python train.py --num_hidden_layers=17 --hidden_size=64 --num_attention_heads=2 --num_key_value_heads=2 --head_dim=32 --intermediate_size=256 --vocab_size=5396 --hidden_act="squared_relu" --norm="rmsnorm" --norm_place="pre" --norm_eps=1e-06 --positions="rope" --rope_theta=10000.0 --rope_fraction=1.0 --qk_norm=true --attn_scale=0.223 --bias="none" --tie_word_embeddings="early" --parallel_block=false --extras=["local attention windows", "gated attention", "exclusive self-attention", "capped logits"] --init="normal" --init_std_qkv=0.0618 --init_std_o=0.0106 --init_std_up=0.0618 --init_std_down=0.0106 --optimizer="adam_atan2" --learning_rate=0.00336 --beta1=0.9 --beta2=0.99 --weight_decay=0.041 --lr_head=0.0183 --max_grad_norm=0.5 --warmup_steps=562 --schedule="wsd" --decay_fraction=0.608 --decay_shape="cos" --final_lr_fraction=0.05 --batch_tokens=16384 --max_seq_len=1024 --doc_mask=true --train_tokens=139100000 --max_steps=8490 --dataset="wikipedia_en"
Each number is 500 + 50 x the weight over its row's rms, rounded and kept within 0 to 999. Layers, rows and columns count from 0. Numbers have three digits each. The size before them is the row's rms in percent of the matrix's.

# up: layer 12 MLP up, 256x64, rms 0.277, rows 161-255, columns 0-63
# down: layer 12 MLP down (transposed), 256x64, rms 0.264, rows 161-255, columns 0-63
up161 112:521445467494602483460558443445449517471521507578423446536487453473477538506475432570497468512536468583507524512457523516578481489436538469560545528409535511534461570507528458569441367610482422
down161 109:527507505517499475434464430493478476460464537558521510502575571489547452513490394523579488507398507458464486547565500419584572503434518516436566419551469480565498393485406503459428484442478580
up162 084:488520455455499470502517475507452504437521494556530487545473524545439617558475564457488405617515581509549490525494615491464479390570499578527543519510495460482418504506395491404547464445489516
down162 083:489506477542401570524528381605391478448510478486490493531515456484469461489483520469491473506530507453554524498562459509476557628454437472540473560465513563538496493524544576525404526629440526
up163 103:625524488492538533495506447464586495606528505475471504574485598522468502515552534422401497525426607497473534508452550457437527433501501474541501498477540571548512526561522528391478514428409488
down163 102:525416569492441521484514530493499438532539519479449482610398525451528536497428495567525532506437423568516452511551386467542534661478548533513466481467502500516397525492510504547495519572464552
up164 095:499525498489490518493621525529515482503511437445442475496494512471513459510396455423429459507538528534633475475594604501568492529595478429525556507487511538471495504429390421429447552501491512
down164 093:493461539415524541532486528525521483490571507461478548530555509428544425521392598490427655498481467472511551480555510564519525506494472479416553540517459588475447466554558560471550563415492539
up165 090:550504465472447488406622579547531497456448487557520479414445599601450496550529497527464444562519557476506497486471535526512555501481438531560478441526531477486443496429491453509550621497429417
down165 098:485459503464508533456549490429589479546473528423516575473528545545518356436482428513501486435490454528466576500382418493429527537513455487529466571395536547444501550555491551517505555432510514
up166 100:586454453497478551416511455489549434517429496434493499500486517443618477481546566503508500488489472503501473455534596504463469523524474474494541606579531583498430548579420500547518362516581501
down166 101:471508504506527515484481527562458466473500490528544535457461428401432524533558576496421531519534506531492431518444501473444520506446521520394563446548488513541415476492536500449349514398566616
up167 106:527513420498544434438523448466507495477439433512460471486435505570516461519424540448566453514567460480516539458443559425600522466472582517529541488428590601486468489508440383427511449498473444
down167 104:538537484468474551468495495562499474395474498586544472510425488512482458490521460516442635456552578493482522669440486500543513452499450525513444544493401496433518449540500513499537515446491387
up168 092:573540585524484469558548411472480445418544495537451522510548475471431531466574493555485429586514445558541482589493512496591463524509538529578601495481496471579570447433518549509426438539532466
down168 103:447494508553516530486512533507579442365441449582570546480508475564566479561382506429582443479490451517428576488422452450472481444518469528436449529417512500519512512512539549556531554481484447
up169 087:487527533423447538551539505408510519526434502543581511525507559606448585541472440405551479524421569608503475497518505471525492468457579511565534520463427538431508551555435540406542496480505534
down169 084:384584533536470412422488519450483515428474536410435529440484558445508564462489445505472552589479448487450453441497395529516534546531500526551556483473498391465562455508424556480488440502521508
up170 105:520527540432549582504467571524505482538415475507529397520414540543531561389448461456464481495484574573507549492506564450492528516557436598550447492538487457501545505576474482442457605586500500
down170 103:480490569616477604467506570526562460454531409500525575504453528477517591509479494487489487559518550421490514519561451503402471465434509454465465530506513498565435433538492529490489588471394602
up171 107:561441464559479530428462449506502504570489429467477462460510523622442600488550436514461500434556456505569537472511496597648387502434519487521532544497476552509552538538469512486494508544496433
down171 105:536497533506477460524458517406416516469499620508461511381565517487480479565477513446521486529547507505474497483584501521530422555561472475539470572405459500518478432499419580596471583580571510
up172 093:508503485523572560530470542378523461594543541490525462571483492521416520443513541606532406539515438522526479557434549534533497541620542477544494518395548458553457536465540511583468443503521502
down172 091:390397555464512544479496574549468472423538480531491445390444505515487481438463499419480441501439503427503567487521591480553528429476466475504388502447515443520622433486505466488500478518543527
up173 095:543503494495422397427496490504626415515509500451546428560534514462508501525515423525505508500519495499433488470405590545445490576492494513486600594519487475605539497566547486418521477526421483
down173 093:471542547517454507414508530407516529580497433459558524398502414403405474539495448474561571470457514544541457466531451526502393440536520541542431440446480519496451506431434499437461539512453470
up174 080:606589538569465459560574477521501415468489562448401487491562521459523526508503430500429492492459456555530519510554517558516498516481521421533477550535562456602436544498559518567415437470409468
down174 087:517562455323442534473497489526504507470531502523452519483458442491570567509547552466473493500435508488428549475549505425556543508549552477516461439602497508512458491531461462661508518411499547
up175 124:544520514494428480397530570522569493492398433449564470528521447443469423479465566458545444446444433555477513574496503540538526444487475526598536537580488448530517489601475531551407538498518570
down175 122:443518499527499453452550562529543542455509525460454498426456533485466462510499609505502520482502478513515438531498384541435482414508511447562546411579437505510446574543473469570377520420569577
up176 036:617506507516519445470565458519615454536459498494535385535392559479516566479463460539486419555542551584558486542504549557525449483505480551598566548516505524468467519520518440534472497585510434
down176 035:503465482420505506381533560518548606460548502580418484534482411456433585453569528470548446488557528493525459472570420508509536544496428414513466547519459455532479488425401459492522482492557510
up177 105:538526529441452467553433526448595466465500500479482495564402488558536580533392525509529531529515586541484556469567496488497494508599484536524629509529428471425454503498504400445554503464588502
down177 106:364514459442484600482526495521508583507477471501466496529450448536597507492473443492448533569528532533413505507461464509487547516491569548517361517560479447457519566527527542632549547482449527
up178 091:499458588508491334445541538444559526419433503504506458462535507469555463468524533626465431480495449563474448475484515557450434551528491590577493493521467592556466471491488513512508501582478539
down178 092:445459490483494589442489558482491512530517571540385507503572560366515485606469530495448433442491599466515495460485402446520461474453585530558553492554476513578526486521488421545548487524505494
up179 097:555508445513521616503435447581460506516496494475471510553467533451504464455496575527499452522526636498512542559529555537512454493493526480592434621473599586496466525604519510486502477565453439
down179 102:464525564470534544431563504436474462535533494526478530602402558443490589476494460508509402520476422495499481514512462386556437501409539469490395407499421531500469526512517471515512473409481432
up180 098:552556537478449468399466481492469420506420526482606464554426552455504601507435501502454549587521583556520520449450502515490552457436506502498613510419542482482515549457434463483431436479454468
down180 098:495439566492507524470599498458635516480565492484500510519615516501497518511496539555603499445522423526475598534514571478515512419460493492473416490496419551558504431540556514606495524575495456
up181 109:584515519564592473511501489521446423499507586447502542498501463512454492464406598535533523465517507501536567393534603542480471512549480452503582593581547521512431544578451465480520454451535433
down181 108:498555484405409527480467481527449590522507481514488469482456435473504517532594522560481566521495483448495409513509623438468466518496571423575436490476558524419557545454516522477495476464361463
up182 117:544489474434487538515562390430560399505405475557531512498492584552488488507420525509474489519596557489571494400592540526537495433573578514511539527431522431474489543500499446509526494522546581
down182 117:589488504495501623483546485441504474503472535609516468461412499558556505520504515550537677559451459493522508496502530485483423526383495542585524492456540509475554488407507461477470535499541460
up183 095:540581547467444456485453404560509495428470479455490501513501485477447621533454474512528459511506437503517434394516514537568454573508531617551546540432465559493427512487432434556457570508575498
down183 098:405560509436474550537465514573536571588452465439491521506561461430531501623498492457499405507458498492516537479524476484533567572511470495408517569634494485478434412484515473537529536500543567
up184 106:529505437559513399424571507574505446461454385535521443628526475551475526469510509560502475452588491486503474473483572522428518482451525501583526538527512464566541459453463503590438566418476483
down184 102:465518606475536541482570491507491365526471476557578493432435503518517518550460489438534466454452530405525609506469391458556598476524461534531421505481451501452455539529532555480508442477569520
up185 106:573472523484537414425518552551516401528481531522593452504507543480445500510395487499506510439549523585582514496509640450469542476524495537521502578530542560524489470508576562519565424562492422
down185 110:360519503464535515498425545587465518497542464524523564402418544458450514518527540546521514447524521432573611533493501499492516515532520493404402482500488576445472591559539576507521520560520458
up186 087:543464509387529536500641497539519502559452483490488517435533435547494582364502514494493443488503594495545504585554487488505519466444434561505481534538486543587449502513554555411453547554463527
down186 089:529573467470437548456496370540493471523562483422536460450531459506473543505504591444478488481450510425513540495521658468432592531479402487558436551535518511497522508512497588494494562550447495
up187 124:535448528441491469460441431463515458457404531480501489558476518542542556371498532572443446538580517511533586520535507527543470408481487632531553444403446551524494488552528513456482453551553471
down187 134:639527396485465553441519441499522549417506511530508468468479450511490500497507461452489479501514406416593449522412580521508485523453448470503579456472458415394503467489594488457539492467563496
up188 083:538548527475589565533475524518582539499499520609522463577492512580459528471551493457521380571543487493496453543426580550511502528574533545537520589505547452493422506499518558464433377537529480
down188 091:393415448501488492445472632455528496425484507488506502464467501411542511506492666447510544512429523375511492529461563494442509528530520504497529492459526563605552468483498493545517454548521526
up189 105:619485469568540509507421503488437484520458492475531519558517506414572439466442476436538476471394498505492562403527543493440445559506497543606546498490450503395445471485417541495553487468583460
down189 114:540391444462480466477508407500447485474494427436525545416556509522497536421537499483542483467568468475560571507464600491552515488490558588504533653569484543489555552576499544537510559497539518
up190 107:518495482546573589469529408585509447588468525431480505483432552485503510502417534576488501490556459495455559435509534539542425514594480467527628532510560557496511507544447428585536482586511522
down190 102:541532528502444497480546598546481545563583444529398462528485597550491481507555517511464452424542447508440540461430479473479418479555505494475464444484489532451461470454572402568430442451606467
up191 097:512531524490504599499455565411561507559504526445559471493455461522498630489431570482591486482551492541556508548544496468578490501551483521576516583538464510441389519506512430412564475439553520
down191 105:289518486540552505490513537499485544460461520496519490529502564524551456556493543503499568565512536489512505515440488550455568520423480536421524505534497410495488531605611521551591486457540479
up192 102:532361453534584496522447478452470520544502550413428500621467520528567557388490443539518450546502478494469507498503549538480457488508491632550550597520430425485490456538493526489470527503470496
down192 103:522514577523603541470509482429607459526506453423514544513540476518535470504439534444470454463486518491454501486457454514543558581586449557328538456464564578546519483466492522537478495551523583
up193 101:587577474499545569536492438488577491534521486498501544472421465569485545450586453593468423646511534510517451513479477555549460412505515527503468506470510574530455553498573408464473460528503414
down193 101:451562500434531507402514498545428475536567497522586496495552553384485505483459518492470451562428455538571573517513622497485530564479541556492518502535517600508547409446534495527463410525569534
up194 089:520469518460467497571575536557520457485560478584462491548409524556484540520516516581476465558450524547520527485466542494548483557499508556496523459536480528593560591586413367588447422509447511
down194 087:608520428549511504446499500498475439512504548437595517565526529392411559461468468525545384491484466581500503575533443487498450429466490499571461506436431547467581470485522484601461527530483467
up195 100:535431505544460436516495456533462466591499503471540453494448396496466497548550485562488487506478397612488520447498572562534494418464523521541543638543592450467538462519502492445469467498507390
down195 098:435466464556505458560417463540484537646503509395399500458522460498554541464464524488443508457548497472492450568454547535444503524454482480525486424375493489513521572545526472592566426510529524
up196 117:545522542563460452436442527488448483573480488573513358476438507465581475445507532514484445579489508512459453440405465560455468404571534517524473503426560473472380577513524551477513506488461488
down196 113:464469477469452455443480425477479475420494486573522458406440447531545498478567454448479558511611512509560472521393496506397551389558570488479477493467528558413520566500564531544496464437533500
up197 085:492481463495627477515484577485626462536543582450451488510516491558497546448530629506593442565516486580534432485596464546542495535552470495498501567487413518502492451503544512469546568534506452
down197 082:605502477498450562490495460591443387464443457559547513511482524467550502506439374517491495525528530507507536553455401450477515419470454484520435448482444408418548514516480462553576476411514514
up198 085:508601481364426549558510610503529487521403475545514493524443505570400538478526514465528382505526488450539502514444530509528495482430437500500562536518440480488493526441399477470397523490496505
down198 085:402423541552489420475459487368491487514533505547446436448520567446549557486547525527437518456564501489535549527502453508456516480583492419465512473561498515526447509618484604462552423565486523
up199 099:532444507569434525466458476509500395554421507508517475508485515571464454449539401478533434586490515530480566593490553467488462434520439530578508543362521489510535511589484531583579522555492521
down199 106:532609457444505530442435460444507490471495554512577468505492410476497565528488529387421499576447484391597540510576426479502431525557576504455453534547567468519557502517527565521540509507475537
up200 089:513513365527443563498524476535513459509517342518505412482480519433437498484498438509535486479505457587478503432480542468508452478524569496532592481519526419584524435556459530437510434557564438
down200 086:645523498515425559530489555526555422558549469537501523474507635533500431483506523543566500469514580486535499461400496505411548569567511529556486557413526526522426508481575551526518506526461478
up201 088:542474431435521429486507593534523481470417506498418548566568513428494482449454522583543445554481420516481520490609445546446547405439483516519586481513465489505399521542564452553464474501450460
down201 097:510481501454514540451524453450528547461487483505514584543523539514576575484485492397545584395417533365486467471533546474515524486506421490576406408509493584567460481500490511509574476516523426
up202 095:514496396449467482471520500539423498499453490418476428476461478460583568474452523544528459472461428545545553434601506502563407501442377594533559528521536470433454486488470490525499403496530454
down202 094:529516564543516521580524460430534481553538475619476460532510571554410461527501508472535552594559542501538432588423528540468552474560610411545442504478544538520525556509527438500495562574507482
up203 099:550437493527488537546535474505559484615509449477517486586541503481403498480495432523534516493552542611500500531630514547529457539435579500519498553487561520485471538548585567483405460566411457
down203 098:426529470478463563476467459544445497548578526422456532571419512464553471492483568504504564507489601560574483431527462474471510556543581494564443497521477528527544493436587440605463563491469602
up204 107:552540404579500399463527468495569441461451529520499440600465533480564540549538462517412489509578429474529513469493517523558367489505488540472561543533493501568522550579425435437519453536534511
down204 105:422469531461403519487460588460429478426520448517466453545519544561495425515510511552534477440421521459441501505467542522405466439526609526599472549511542558489480516529481432539408513475556593
up205 099:541441495503476515456569504496548478535550444489445497569460554625410530491602555497477512493465462543539519496517596502487568541517572484533512520482529519536484669491472414556544508565436444
down205 100:549416474529553544551510494479527583406546514524480520511539410551429523460562541491499514571535475477541534435603497558340497440428434471561576485552487494474518488488508554455534556504478436
up206 105:539580587566446476433538502455495497572432538583545396534470523506520484500494563493521508466491422497509397429610559576546566466566455499509546524468502522458567522507470450447562494558472421
down206 104:496457504490443551455482534599439430432497486506464523537465506501462537441449500488504339417522537516519601478451494407432460494521536531531522525451441446517501480394514544527477503534504636
up207 100:527493492551511566413482453532520376495492479425470518596418547525492621490497478467444467558629479490553506394469567449470514475519482606506547514511459498513532443467437440552514476484477525
down207 098:448447553543526482549462539441542496391559508425512578543493508621480485606437496547429543487573580453426495517487470543523524456517537561470449492521432444581527526436499457473503595547485481
up208 078:526396502583542468507507622571469535496389530521483513484489504488556475457449482528429454506558542550489478532455535444486497540420339489547510544563535559521386487516507517573507553501507501
down208 076:396429425475556641490500468487459513502458560558487572542499523532589548626523527559488605424459533477446461515486516462466519518402490506512451515549486500472551521585518527509509526490421506
up209 109:545536508577568540404536487519464468579464595380548479516512505480481497429506503538510491546560509448424538462565555545451476477477436542556515507493370503484488482627500470471502512464447398
down209 109:574521479420450465421500535540467497558460401463474482432621481507427547434480535496483534474488438539455574563545620436442476524457521532417525478382509480449526535448478550528518496539476514
up210 088:554474436513529589517530459505477500498513515470576445532468493498517541431414547470518474517525548517482554496447537536456569460547444551523521644587490461530411540643539579482586556499508514
down210 094:602518580436473382531453493480509495500418492519474534537486484513503465453522442512531559454482448609524378478588568443525449466547449437444440459442472520589493483471476415512460503537507449
up211 077:518519456535545645363531514500549486470528486522465520545475571440479558494455558489579520505460526599532471506518476496514535359488531461581494513541494519423513575561543541524589468532544477
down211 079:282492564540558481543485588493520517461514491435504438498498559566491518430499527552524492584505525437538522486534550569483422527501514530474499531538544533550465554469484530455437565506471595
up212 083:500523552491433427451597464544492459474415427514516412537472515473532488479487450514481527418515463614478492535557590516551494554611515539483516449423522540585538454481465476512436416518404472
down212 082:304522460482518548522508458498478483425560533516438506575525478495435533561516539481460562596543536540584485519511416484506571490553486517641486505539472443470479493531484544584496487484523497
up213 099:526383447548468476429491488588565457485426436550485377518559553550610485510516460450489473482478545508494440500429556538521456572489525512506528556464554553588436560459551433494473544469519539
down213 096:555560499454471527459456530587434540414519542579452523547540542467506497553438443504504484472494542449579488504402559562570443482545586454538617509493523509528382522472550453545555522451496555
up214 112:569513495572457471481447515509488469476492470414444432554477450543486517423535554535573539439566476493539420447544500595521452412503519546587560510484582580511500621611502501533517535519523465
down214 113:606511516493440491476443524460396471548518528597605522462498434512514513564491526491538461445594500456484529517562583490548544596497486449520532460518451469499403554484426506477448593406475517
up215 082:459535515443551402579495573573610430532523448474470425557507526450421538491505498587552481555462543511484470507648481570468464532443513489510492564423509495435484529512524447481543541499508420
down215 077:464487389534554560462489546550454534606587534467527558492477405584530550543561575472509512548559494515552408469453481436508467528486532483501462491536464548464610464464508531429397499454522459
up216 093:518453596497560454613503468501501455404492483511543429500442480527553494435428517598485466462496556590392527512525515528592518430454456501543519549439491440506509579424545467532575519530542480
down216 097:442446514512522522501491510464467522435554497491463473504476457513528332486509544524424442494501523447575543544499566452558406469533449492447518533497535401543499520474516415462448634455550413
up217 111:586550457555525440532509522412518513485530511461559460496509457467439425431574498462463435449471574513481405503478581523513403519527490503553470552557585420522431551608439452545562506525532509
down217 109:556407521550423498504490500510517576534449491539519488502490577562469613520402529470569446448578541477502463481426558518506509483495508418424447518459400477542363507455509515503450549557531541
up218 121:535483492582527589541523490472596532601484507449506444514554517520529442448535427554486431492616540540509519505534542540454472548524423493633559563441476428469533550555514486583448482544487509
down218 120:311496546547526492473488484461472525490564513523571538461504467467560486555502484436450503580569584395489566492500462508485509490552517464531513438437546516633448491461458527545449447467482542
up219 085:506558408514478479453510463592420426539522512506548512483522496519512481448444509414446492573608494637581452473503491591516506446428441479546523487523482504526424577431447529587472524525489488
down219 085:478467475463464477470431478547421485452544503515472483488537494388508413491425495379497574506493473424488557473540447394453528582512415547567515543436520460501538600434556557497555509459508534
up220 112:557448445539454400471474464461514423493452450590490464519419503509504446452541496447498468489538493528528580416622489473467370456557497481536487560473529553531432539550425476536557531499419465
down220 113:530515465530425507498422431546515543444458413462494510539517438571426446456539495516508463453588422485461557421495571357463415472507525424440494518510524532505513581501497508492486440487402446
up221 099:578471584429474549540445447469556522625351490485496493550500437463523478453500571381481447492448497524548553498499498453564480529541455549540514483444537538478499505603486455534552518455567512
down221 110:595486509442511468474584514524447505503508471499464516501561540593463435503526563452533454505481479598443506501531450470541404451546535439495463428417387494510611483487600536520477438516407512
up222 100:564411389506509491480516508522567484580489604551516507582491564538574449526509521531461440460464441561503512536466534567508500481525330446498485524511525539553450519528468459396454520523532557
down222 101:357457563527518461442427519517493510520455584468550499485421479535527508540536532504459503491574576448464502552492542501490476509522557538409548501428515408553542532524513574436446614550455587
up223 079:498599498572476424516565553541500470489474554469467509526493554523540570461476438481484482493568454542632360457575438495456546475594438527473464501524550520513554441480435398494533526503535511
down223 074:480438480447526521476512453503444492541551470507578458547514499427407496542565589616509468518447563475430591510519575493532483494468642571582467516434503519483473478478496542472404488498423482
up224 099:520434476456494490516501449584486449530490543503462468478458587600482488558537464503454416588496433538559454450477553498500475590522562445513505564470577483524488567622438441431482439579486438
down224 096:502570509547502534448495467418516526455533473537526468568458445470478487449434488389507583418440585432505491530449432519550497573515495520572528544531528417493443447588498453529575518480452622
up225 100:527367471499532445545512429526543513593512501481488452534557524554488532510530463581451479517546558539518516420478509485582507450544497533549551503536491460456520610429461448581431419613493432
down225 102:456481562502497402495557509494542513551536634497502442507496421480474558605489543583476409535582472467500447484486520452445566502486480526523512392471462571581516548533419518431431496497466549
up226 092:563417472608440486526539535507482470520492513400475503514363436494497488478545460518490480636491543578597523465467589437447450547522520446522502426506517529471398457532456508539494513541491497
down226 098:495483457590560525467474509484520461440530565533425519570515508452442477525520477529510588428512609465580440502413465605517605515481443555526467464532501529493541456548524502486549474531547642
up227 105:539453508498445441604591506452616429554466416476584473567517527513575504549537402521417461472443496517505577457548553503425417512471536539519523538497494526509517541426485438477455533453475547
down227 102:447462465545490445546458545564584607436564522486456548482493558540472529482456417563525568588477517450451425394434472485547508391483519564534540444527462528487543507456431445514520429488501538
up228 104:565508542527512485554495536382467419527379480414555438544450522563460428423527518573410475483543525510501552502437487514531506431594490587496475507511469496507472569495506400588534514507514532
down228 102:501510583477477532498480538458437506581535421521469514500462438419435455508573564406535485405526512515493462455551591497552496625477512435471406504519510489496629453520577481540480506558525483
up229 094:534491490439422518507568524469489483522496429543539548523551581451486510512493418439513413406596498505506478580474491588478449473491488559528531521424536582494535581455568543474437545430583408
down229 092:378461425391427539565496417488494468439562471502466566499451501543483516528475542516496417432434512448493364487450488554473483472546508491566511536532501532471486539418559573525511451423533542
up230 103:568547508490523540487486472497488510548475497605565502545467438548475537479452492473592474574497502511568456515596529606610475484566485526518522513512516593442500456482483395456419462511457371
down230 104:434445459474474479458479546437516489484485468459426482508587550403534487478501543547490486434567492596491434452453510462496439504540463550497519564401564414555516541514501464553345547510525575
up231 089:548467573509566401493501476486493493585460488414630457515471540448472546459480453567524455477529405499462516472496586606562488534479541462513577483472529575503469493441519393589464524528526501
down231 099:376463429465524521503437599451520496458464531511456503477428450565543479574476577501518503482436500414465441545476571499528576527489559587445510535507471502556561457546440451466541493572524613
up232 092:545470472471494479558516515569493454493556476445432498541396534531589599420545422465486404443491446505537529487373444500549493466480409540508526577526497556483482540420495468465465495504458406
down232 086:545536565518507476459477443462420514524481456484485474600533558461466503538471595514528552435391534389463540504467533577461501583540515449495471553483483463537510486424481504415360501481571550
up233 108:524521544438493499529537500476474476489395465580497457444434538495542520475454457579435415502526564624592563467503460497453467512458517518628455470525517577491516576462491499499421528568423549
down233 107:510523506380576481497509510406503488522493572514520451533483547456453398533476534574510474457438484485499539374524509469416469506549514484447531470648503616559496505479585553511510502509547536
up234 108:547422345509451481467522534532454491535468421504518565497437478487460518551442518468402460490483533526553530471411542583561438481475538541530524615391414488499565513445481497461488469468490488
down234 102:400503528482533526481562553518410514404510512434525554444491522451498490574544549575478465494387450422518558424549548595506445491544540420481431528409501522471476475491563468503422524472542451
up235 116:531517504428455424500578607493439498532462532549501418469457533528441542470475499466446468581472579534554471562522487579479479365510513442493556487509504523559396561485517405471517529572566500
down235 113:534464452514470494529481491418442479526508462602477462507550446495460523585573539511500543408515489480541474585530499512489608421560464459520556481519357503491534485418580465471392491563531532
up236 092:549412397533545489445474533560477477493522613513539486532492530560544501516467531436588399511600488520547438537431569578527589500450524507521515554506418498481422476508484512408435519468450496
down236 092:433558510498506428520500605475529633477477494506527454512443434508544470507491465546486577547526488509445484505433465588368460527597557486461540521500519428563500533473453489541451516404421550
up237 081:488602543466428504466483588559525442498390569539503555486448563487534600453459553533501474475480497510567378449467494553431533471482475462542483457517472633523529528471420479502521452569505475
down237 082:304422544540488491467547549409463498538549498484461457479549455487493478477446443547538495616460464573529513456555481518494364520522515567523515493489540469565517467515520551435476520540477524
up238 098:561549453533501403550518482441553510501512502467494538481528417449472488453512500607529486488548429493422527488552514598463445533582528570555566648557560541578483457538480513513468505545429465
down238 097:533488527452499530475393493525424485462519547553491467461529374460564413540510586532458444597495499518484636506494501546453531527445467485498549437492389476566454497414573474532509464464485496
up239 098:521514529466509440511532456402520431412451479450566463497467421496518648564400511585435503416511483510509443496531488517567523504548495539535553561468536525533446499519441412584505432490517452
down239 097:492573446486441586515458535394517585473440513409466515494472498554555509590489594435453482503522512515435489481527512511591460542467531485544431536475454425473558559478427462596470425499489422
up240 108:536569535531547533566487554536522423569456538506400502482475521553474547450499510561442353478584460645568459501499525553566497503499525566526498563516471454508481523540425442454511436540486521
down240 106:427482504499504502534468598384479516488505499532487514466454459480519577491556606446517467389508466468479479475466632464516438494433550506457463542481542533467617461430465489559448484519600538
up241 098:515431420486478427493494423434527496450449552549468437484506579520553545392493552548541419565520559533625418444534473450517472471586494470534570514518545495442494527546493538397511463480518536
down241 094:513478491552486480465530456498583565402501447442509515452516557461516586525530565581565461534478516376466455527513464473576564483470596459453552471458433471462539564592476554555549532426532536
up242 097:497453453545460512461462449483588467576399508496456513492536497437514480527497491542466471544524491632606522541582499537448403476547530488491523598489558535404466479554496442460530374513516523
down242 092:555526521449482509525491450506479488536448434483498615498564520453528381505462597460423480560536539342490492480463582485492550420551554549515550536546562479456501430567514472517565501461521507
up243 105:566427454486619581470564490549455459602495540518506492568513440480508528572477524469540479468505551490436563448443530545454507495622540480562519561387559426477488496570482499483518575468499452
down243 109:672492528466471536505473467515412472541468502498413529532514546525518416453506562542531647461544561507525432562496484502479407478450477478531402480525462501472496555553409542515522497481461477
up244 098:560508481505550550483514561436423368553496511553498476476563430524474511504482534512484485470483481646434361527487524514563481393483457523531522510485526547563532481496523569506480523472609432
down244 101:416570497461452519446510410523508466566397459437485500436446517530554493567529567508470568544535495545412488486493543553484438516488438478521589496514550499556396539508520434615508419453454471
up245 105:521593509497466457534556542552548472510494442482540467578513490511500521418559499413474418445465421557541525495452510542431554449503428586495530557521507560640439549472534485482480528573416437
down245 102:398489559509528509538498533497619420555473476489557512493467455423436527475527500460470531463487470493487472462532506419362514471476482521428499533545482542543550482449525513422398589537376460
up246 105:601425450573393456481487555507473474446526441427487495541460426451501505472517570616553469515488503542544559415446475513519435529463523546526514544499513561582528514603396454515525470519446486
down246 106:488579516566479516624449490464455539516590455481478477495539409510535505538544568524572538467519609531587570534487510518488468498517527412490418414418489476478529520457485431518454557419499579
up247 104:511395494544483476488516591501471379532487595478468451569433518540594510407508467574494409501504567508511512531492544454523533521562563546585504589539495484600509538489449522472442497499424484
down247 106:387516515584560535480496580489525547487385509487453597478571478537509548553585519435494462479433465442397473506477472560496514491464471454498470393517531484471590510557507509456411514511540427
up248 106:536380617510466483564534561451517472475500466461590457546551483548579544438440435540593436475499531571477458512432586492475509538527517552596505485536504544566487508574435509480453505437478519
down248 113:429523553517562558552452570518609424446510438531506573482493523535486490555508560503591513458520467481584484541475499406565488594493502534465513460582559496484469557536559607511426471409512509
up249 091:505521540538562429495512576484512511529522526490478464623489507511520567433522455608617475565564539550548427523495546586474490503433476578526503551429530533506404440568482522405525464489522459
down249 087:565529555483457498509516539514545417515463472562621503474492451547469520553459539565520527558447534496540512475518472484511465402514488567520649476570569435527557597542491472610494480499519586
up250 094:575490447550440518480539474518554442612552537521581491507486565529446576556521468564403535584556463534469443498498599495529566547442496503558490593409447435522432548475467457540476507515494515
down250 101:482529452480470508512482445495496523536518512618388456435423392455515488444524527453474540503467518507475407567495477372492477525526533551440514556405480592526520445536485519413559531429491544
up251 090:571541459525509510419468464496476501513485476541560461470456501505526591530339469477447519471526475569562485494547526501444454500571357516558523534528485420412488569450453575495506420454491461
down251 093:346546492532477561496414479564543457385481510416506541447500469481478461583486536488559525444496549547524473506425420582455566511478473499546458503511423412412495530493530470522455519431514487
up252 119:549505544509430458429502510454505451619486494575603394501464458605504526483414565493485504499433532500503441453571564576469476488575519437504574599474538480461547573489441465498498519497482492
down252 113:437522521515542503535534536544516490386523492399478471452607545446493464433545497453495396519538498447466502515433530500518513559549468542353581527410462460473546509465571415488547554501488495
up253 106:603543514429510527492522479544484479465493463518538473453445429478500500501466414620595499502521469488509508399465501555492514506573466512535552506536557487558538518509439514524521411671463402
down253 108:387527522469555666483471513438462498416534507572471515504558451462492537539475458500550522475496455458554563542540466543520512404452468450427493472530409508525469430505616437459499517460465467
up254 099:568504475471572532451620591487522459576498540468540566471469588572486496489491574581581439538520577582582509533435470550522573474463529540508534545542551614483496524506540503529512491487467449
down254 100:348430540527488542498454478504536497511549457480520516497562434560480480517486465482545578516508448565462475557445532489551524506534442517467435372480569428396532544447590536482602507499526467
up255 096:510572548557418555451584563482511461524451488510519464433456507480538531403492420510448530542589539562514444458461492554498470440489432581528534472474531575602449464487408405478468458453453519
down255 107:214485512519512451514484561499470474520456506461533435517515486485500470527510522509526458478491524405471541528457574490501465513512509522471520566474562480470471537451493520485510530491478613